{
  "num_hidden_layers": 9,
  "intermediate_size": 1024,
  "hidden_act": "swiglu",
  "norm": "rmsnorm",
  "norm_place": "pre",
  "rope_fraction": 1.0,
  "bias": "none",
  "tie_word_embeddings": false,
  "parallel_block": false,
  "init_std_qkv": 0.0244,
  "beta1": 0.9,
  "decay_fraction": 0.586,
  "max_steps": 11055
}
Each number is 128 + 24 x the weight over its row's rms, rounded and kept within 0 to 255. Layers, rows and columns count from 0. Numbers have three digits each. The size before them is the row's rms in percent of the matrix's.

# layer 3 MLP up, 1024x512, rms 0.0531, rows 129-162, columns 448-511
095:119153093099130133102122157119141132101137142085156161097160122097113142087133120172121144172150145139118144136133179165137114107154156140122136101118144134152180124160081088149120179128126147
099:155134139113120094115159134122102165093132102104145086139095152120149128122110145154122124112141111159135114109143155138121107086149092128119086092095150099103116134098088097157085108100149088
103:140142125142127104174142139113165148162126110133136175133170090155117105139103096170126135082139115127141138154086146114119184115100148160057156125116097131106147142113131141104124121142129116
101:110139147114129080111155173135121156116131110134097138174146122152088138114124136152100146114118082121121130151146102111171130107084137160105122131112100105144163100113112113117112144120108102
101:144135164111109134104100109102120113146155110159140107161106116118143132143141143117103105121078084157122114091111122150124096186112124135114130114165144164119140099159143111128134155164123136
108:090077129159094168121156122147103096137144116115136136115137093118114073168156109142154137117149103110108084148144171104125119121130166071092124152130117157144106130127136107124136134139122125
098:096130124081117083153057149129110120124155109135139134113123115095134141133124122183076131103115128072112153167154110145112081116120149162091189178139153144137128177119134127108103161187108167
110:148148146103107169114107162148108088175150130116104123155146101114105135127156133169131096112148063154136139141104082121165155126129159122107125145153178124076112100161167142154120114094119124
103:135174174152171149131116068116150138099118124129155154105146118120169146134129099153164109066105104150113153192110153111118139139156097129088131114084158164153126170118146108147160163158120159
102:165102104152109112176148093129171094125133131141078113115116128127116120085107145141164111087153156159128137119082106129092144148109121076098126109144138123132160128128144140093115140069156095
101:082133136123163091125114146178159114128155111123135158124126142136140136164156085129123130155142139132135141126102145085110178149136067114122166099123142090113128115107194095109113133149165126
102:178182153152107118124103136162137107107114135106145123148098144130124130141111121129096110155086182060112119122126076129127130137139132138121145161119069138151124122133137115145139148182110107
100:134141129113116111152169152116163121160100115156116083145137140164130155166125173077127129172162106158139105149114102157135123150113113102174136150160110137145110123103141102135166080149079129
095:070140132146094115088117132136116084124164112131121118118156141095118120131176134073117058114119103163138126161139140168104139177172150124137158091094147133073137104149127097137140088160167155
095:164120132138140138133172103153139165164118141123143114172127093143126131079134099131116122148099172124144136113142156130142116152096108155163107147126115169113119169132127187102143130119051132
099:159120120104117140113134088176121161129114138104073129116155162122175128118110158145087127179141160111163124137104120162090165149113178164122142113134103136155154123132117155143159133175111122
102:120112144163120076125135153147148141149142076164163146159107131154138153104125139138127140152155114128153149143163163118111103161124114142131158142155097149165103112122165147149137175110156149
104:158108165114106152185123113133152082111102090114145108149138136158152054126131144129126143139109126131111149111128111133176133119124117170079113121160105126118141106101164141127159130140099126
103:101153140073127132088124175176156159149120106092088134111114158136129127144137070130173130118070136138118094106092117106104123107113163090151136096083141137104089145161109099118125093088108135
096:066171141111137137141126074147138142163162094127123174140100156149131114156154108135122133130151110108131121152136135146127076127121119111071147113113108160106155162136082138115109142125147086
103:138133138146123118131080141124071112129113109145147127164157148143106134123115150177083147155108154102118079115116155172135169129155137103162081144097110110143127134094142134118109124149088158
096:127153063077156111116118073147148132123128125124123108178130105131127137153113082150172131183107114125112145115134136139101138149149123127095115119093090144129111190139165124120139135112131106
097:125145152103127130099151156176111127105125140141113183165118175125107122098141123112150159145087122139096113132123132118144153146162107095108133120144133150113123079097098134160101144154154077
104:143115106094126143097141082151113166118144131127146132071100113115133176122121146144135114098127171140114137128155127113132150127128119144118098129144101151125121171140120137135145107120135094
099:139108063147104111190143099150140133131167170068169130135097100134083137124131129116088095112103139089141149142118164132104109069114080107139157107125151117166108083114164162126101144117125098
107:133149161114097145094105094110094153168121101119117126133094118139133131106118111152154147117185088149117107117156142173149126171131152150155148168097133083113101113135082083143111084106139120
103:155156128129166143131090145147116120085123108127192151112168149118091178093142104145128168082155123140132119094121134073107101096111154095147127126139153131120111106127135119125123188123134149
101:129079135167105114137142137158119132112076125136135106161152096120128141158112131126134147150129133115144104116110168149120155125107112139074135135143139098082101174156111119130145116120144129
099:150155159071108130138172118147097153133142138110110144132152121105122111139151134108106131137108088172112097115144111105129140142132093117118114120159096109053136124086131136130057134124108188
099:157149126082140129109091127129119121107097141142130109101108140126087141102108090147070106126080137115154089104106104133119119132141155116130136166099116133157101167157130103111091127121172140
097:087142107119127099107143136116128164106127180121152107106120164095136113146165143114132128147163095102176122175067141146148174153139126088137141131144102132135121154142165123135125140161136124
105:098105121140128117092135147104134116143124124139120119089127106137121112133153105116125133099147084116122143133095100134132125137157126172125149134165108101144100098166139107118131107116125112
101:147104109146147145147124089126108127142184133143150128118110078113110074091147125090091129134096089126130129090155155094119157074141149108173110111133158148076125165166106110123151172145149141
099:115122116125130087137105122145111151156165106147121132160156111102157138149084122114115162104143115198086067125119155123138133122137152151100153128109118127113126155146121148147150154110102138
# layer 3 MLP down (transposed), 1024x512, rms 0.0493, rows 129-161, columns 448-511
096:130121152109114096139119149140157155129149112158156153138119109099111118118132142138108096135168113127131150142117115139119191142102092128085119129124167116126104129145137137146088098122150137
101:191104146150124110115129136141091142095152113130109083174102143080123151117115119131140166115149144133091133090140096129136111131142126158115158117111097107102123113106114045159107156106158158
104:105143126122151129102125137129127128122149104122112119140133094132150131142102100140163141108126116146098134098125182163136127138146176123113135169110173128072185095107117147166130114139107126
098:159131129099117075120089146150122124151147127112165096127133132121112158092126169115090103133108144102156118139134125160109165108057105107113143126139117136136144138111126126077112088117139067
095:119143162107112124125124172153107111136129119165136116138113116085143102138158129141160102122124065161155141135106110127098157127169122128126121120136105111129107147150092103231118113144124144
108:116118120109074111151153136122120100119141088152110116148173142096126123166105123120130098111138083133127094158155106083131139126124151111160161087125148121142135088123154098080160155131093149
095:160104099108169112155149095136134113098115124125130167151109104119113129097114121124147136142156157122181138136148117149114123142088102133134084078149159131134109129207151129080144148119127102
110:141149145133135093124143153169177142136102069109062134183187109125108142111144118151162141130130163121119143154117102133136128124107133117118112142161153107091123120114108098172124144118139142
107:128166164137071121107087118163093120138147107064128115132127115128146118128132087129130156136147188134150143095143180110142186116214161132122170127143149117109138136126116146195110128117128125
102:127150146073119153136113150127152138136125151087148172160104139138112105136117173164128106161112105138114121134141142128148155145113117166088153112138074124121106143107140157104106134101137113
105:119133100112093115103107146137114152114100115146105202103132116085131136103137097097155104111110139089127175131129169117152140144123120119102093136172100127152143080114127119228137142153135111
102:092151125100088129147127166152129113128127139119117117131151167132124113097130150149131070150138139122140127099134177162127132117173139167137114117138081114140132109131139139156158106097151129
102:128135135120133093140163156142149141109124122163139124098147171137116123143096112121106183138119129158143100145125134178162133125155148164162117135117130153144143100112128134072137137136106135
100:129140138116145089164137130131135146118106096089162174128091140124130147086085117066121159136084183112107121119099142130110088129120151132183143147147146118147095103132138128204094156116121090
096:092126113063104141137134095105132140101170105170122173098141101150145117136163128131097168110154132120149124140144125135123091091137119167117146103106115150139115139163080121138099111108162085
104:136134148104126122068138117116166135105110128115157138161120133109135106123073121127144044148121140127139147133121145149142105097130141155141142121116137098120129089098148123132157161101134068
103:127093108084104092104128125154121134099129136119117112099134109127132135109126107150110118164164132158143138116110116155085137141116117138192132084123106164134200114134142143061087141172161119
107:126115147122111127142108148135144122086098109114152111152162109087117138146115113112073153122124107158116087134134106156124097112194109112114130070150060144108123133146149100168126138134132137
104:131084137116102111139122162129112081124127186115102097145106087079164102120102114128108141135116114164135088141104081119136161151147150104139122133187120133097119118165122116134162146125115169
094:125146136107140172111131085105138119176155098138100206100124132119109122117125100111141167110125151100155139132104134088133123143152150162162107075143109156098153143151080116138103137158135126
101:135167130157128098142124130141178118125103106147157107093152132083084143120113118137107153143126149110114118088137161162095100088102110126156118118088145158108150152136105166150100067124160125
099:108139161143109158124128139162140106123080137087102096173102109173156092084142135115152111109117124119126090135102118161135139107125125110133115105131124126143170141096102131143122126128147118
097:112170115130135102097154121174125134111104103144147142096147132151152131154135119111113124129110122119108130162152102118100113161196148152146092109093136098142107108147109150180145143114053076
104:147168147123137118124167109155128124167166153119177170152158144134143120129166141104112108153139143121127140131138189145130114093075134144146118092154190115107131211089109103123086120149146148
100:160167117096131098126154163127111108094111117158156123146105130097125136129146112091150149094120105137118144167177171152128086133144131155113106161155131126104158122134078158075144156137130160
108:113169138110132147130089131136149140129130121126122136122127136112129172154177184139138128072113124140134109121140113124136119117121145131110130143080135103170115111108079098171134107155127115
102:154130150136136125169136148117117116086100130120142138125122110154127116150116088138108142172119152141099162133135137074157103123126158134086152138119145152156113109174101155144098152144106138
102:107104151163069126131140092121156123142094125118113114136106108156157100124110127110139202108129080163126120152101093147133171124140098088098124143115149090106125125137136139191157160110102138
098:122099106083092143094144141145117157120104090125141112146136164113126108119074117104081079186137094134081126103117122159157184145123118167143135185112104068051114145157113087118122129145155142
102:144141107097119142098093109113127153120152164119132098122137106120125162112100157139077093165102126093122115155083127133100134143091089126151162140080151126133116139105126093169089111118140083
100:113095137066134132122147118192103062102136125140108096128106112121129154130123134093126165121145107148113112153146121122132111108132083100106124125125159128116135166106103157067163151127129108
098:115132130158177177134111121135129109177105122138166125097153125127149137086153094133128166137132167157142129109118124166147174134143150143137141125122092136146152103105155125150152107106117076
102:138149118135153153133146130132141116100112105115154146147150123154125148114116109093120146155125100119110127084154126144168141117132133102122130077116124144120137133129126141097095137114143110
# layer 3 MLP gate, 1024x512, rms 0.0535, rows 130-162, columns 448-511
100:113085130124142132147104121109106094129115111146155180142129184115157173102137116105092121119122139089137105139112082119111124138160156097142156143150122139126124153147131127147185155096114120
103:129086161118095134102089109120100169190128198123113143125166113098183108110144160141114105137118164102130113110105102114117126137140093138183128132141105126165123146152166101159125109122132113
100:081122086102131114138142123114117116073131158118138142135128149177136156116106133169143143144123145157123118179142085146122122153146116119132177129122111077125161136126117118174170115112165113
102:100136123140124122134144124100148132155162112112099177082167117181090132115141130116118203112156150153113163160102120128085137136134113053149138122149114117136123149111163197123119054110114125
101:107145161135111147166118125155128097108085149121132125159137181093158102141155146103099155154152092105125078131117163141092123103173130132100173126111128117121114152158134128121123187120113152
101:117171130136096168111110131123157093145173099124126131143103127079135116155175198113152128163171147119132163126163120099086143145131126127079138112115111134142153131099121112125144162122156140
101:134188099163165161133156151164128121125095134144104168155145097168182148096143142102125181171100136098086143152095113126132099101132132172150114137143116132116131142153106073143112138190069103
101:114095118120148149077109173142145122156132083147132098128144135107150143152113122098125132122130140139102120138076120125164144110126123134171136134118125120140125133112142114143106155099150170
103:132109147123150109175133122148124112084166178158082145105110127117151140126186166136163126081165096115089150128124090141089136125144158096156143146125144115161102084096127109136124145100135144
100:125114089102111151147141120127113099100180121140099127105154124089095147125124146130102185144133099088168136160145141158131118117128114138135058075165137098163113109148144113125151180089116128
110:110117110126122135107194157138075118151077088142111127146123104123109102144129101119167117142169129151157137161112170102098102125151175105122098099125090147124142121111141173125141168123088126
101:115098157126133129124107134112161159123107135161115143130121136141125127140108139128117161149113126085102113128096130148164123124129126111137144118171170136156137134116129148125171092153129168
097:139114128152134094134128130105121120133133145117163138109133152080144082148124110107117138120104182093166145092133136164120117172122178088136110148131111121118078176136146137135080150149137145
095:122137153145102110128108153122137145109122115163139129125095159131158142128107137158137115119101150136096133184098136149198142135111109088113169142082109135083132135151145121120111180135125096
102:108094176139119102103144160147148102127100132130130104166116093117108090143147122114097114116137128120105106125101144136169110164141143125131123142111168095115141149150156148120158125131146103
102:151152155160158115141140094170119105176125103127081133101126161070135158132132148099102174126139084147158061152144100139125099168139087132124123119157086129139153132089168112138141098106178105
110:117113142157165141115166151126135091165130178132121178121132108096133148148126135131132175139140142113146126080130107122120106129131104170111099085153144154160150146161109136161128093135123130
100:091100176162147104096114137142123125162158143111088131101121111071128097142158121132090108090125114131175106098118128128109135116140131149146101101128146117172186127120138105134160154145125109
094:112108110145117118115154133145072094107128167140133133143135137101159142094148150074141147152151113151117127127166136167116158135153143146138113158125176175099124091111135088130068098086121128
106:159181142101129127149135080146134164134106111165104147130165072146100143152107132134153126118097123137111107114122096125105159183134170094124096139162067134109086129171148090141165149110089153
099:160119157141116117117127104155108122086068170120133119155071127181137111135160122097181125139142136107160101174113088110123125124135146076118129126146134133120180138101140141128119169160158174
091:118164151114162118166142112085162092125134110124113106081122134166137153137151107120075133151119101116134163159119113134101084103150115124165111176099107105177133135120148102162118164138095133
100:107110157116157151129086121134123126150137115136115159098118203101169138068173130189126155108107164083143136147132068127136100124119120089094101086122142154073125135158119107125130070109164108
094:110115136137113127104128141138129143138131136133116159126156096148171097151121177091127134117126111086132102119132128081104175137159146154110154094101113132157112167138121127151126169106100110
100:097116087145146118152125132129107108069125128113092164110133164092149121143173166073127135118138122165125132152132079149154096135182144120101103160135100172091127123158145105149137119116140126
102:109100101113186119104136114123103092203137130198133119086173120107122092129132148117141118124117145128075107143111171146149139161135164130134117126134118131155063177135141120145108123123158119
101:136150102114160131149138163111103121135103148166145135099134130131140142115126142114078135111092143132166072094126113148158099132149153159153110159158111146094122166121139100135104166113113113
101:126140086161086122104109148103135109134109101126128137155133149084119097121131094131104171136131084062127136099096136136153143151118125135136131125090151141143109096132149119132189126126100147
099:122151145125120164165137127145048095098081125121094158123101131111144128090141159152131126104150094131157107105136130152136122114223148139098119133147140147135131121144115102162151101134134147
099:117108108110127090150170126130103121183157136119100115173090165125160117141184112113126130165139154110101156141118124134102124119141162126137144106101152138075105141098140144119151080191127092
098:120119111097127154124181075110149129117094118148104152109140118132128143096139163116097121137120108090141140174119149132109117134153182138098119148131095102135168114063119119122174109125151146
098:090093192147123096108117137076107055129116150139124137120130146141115155161134120121121188134119091119148124126123115131105123132153109131139140151168087123118132123146140148132097104137150120
100:074113131105117133142136155087098084148150154145159160149142123123106112178140149151156117148101119116144137137156147145095151105140138139115144112146142120162087134188101122161159172156154143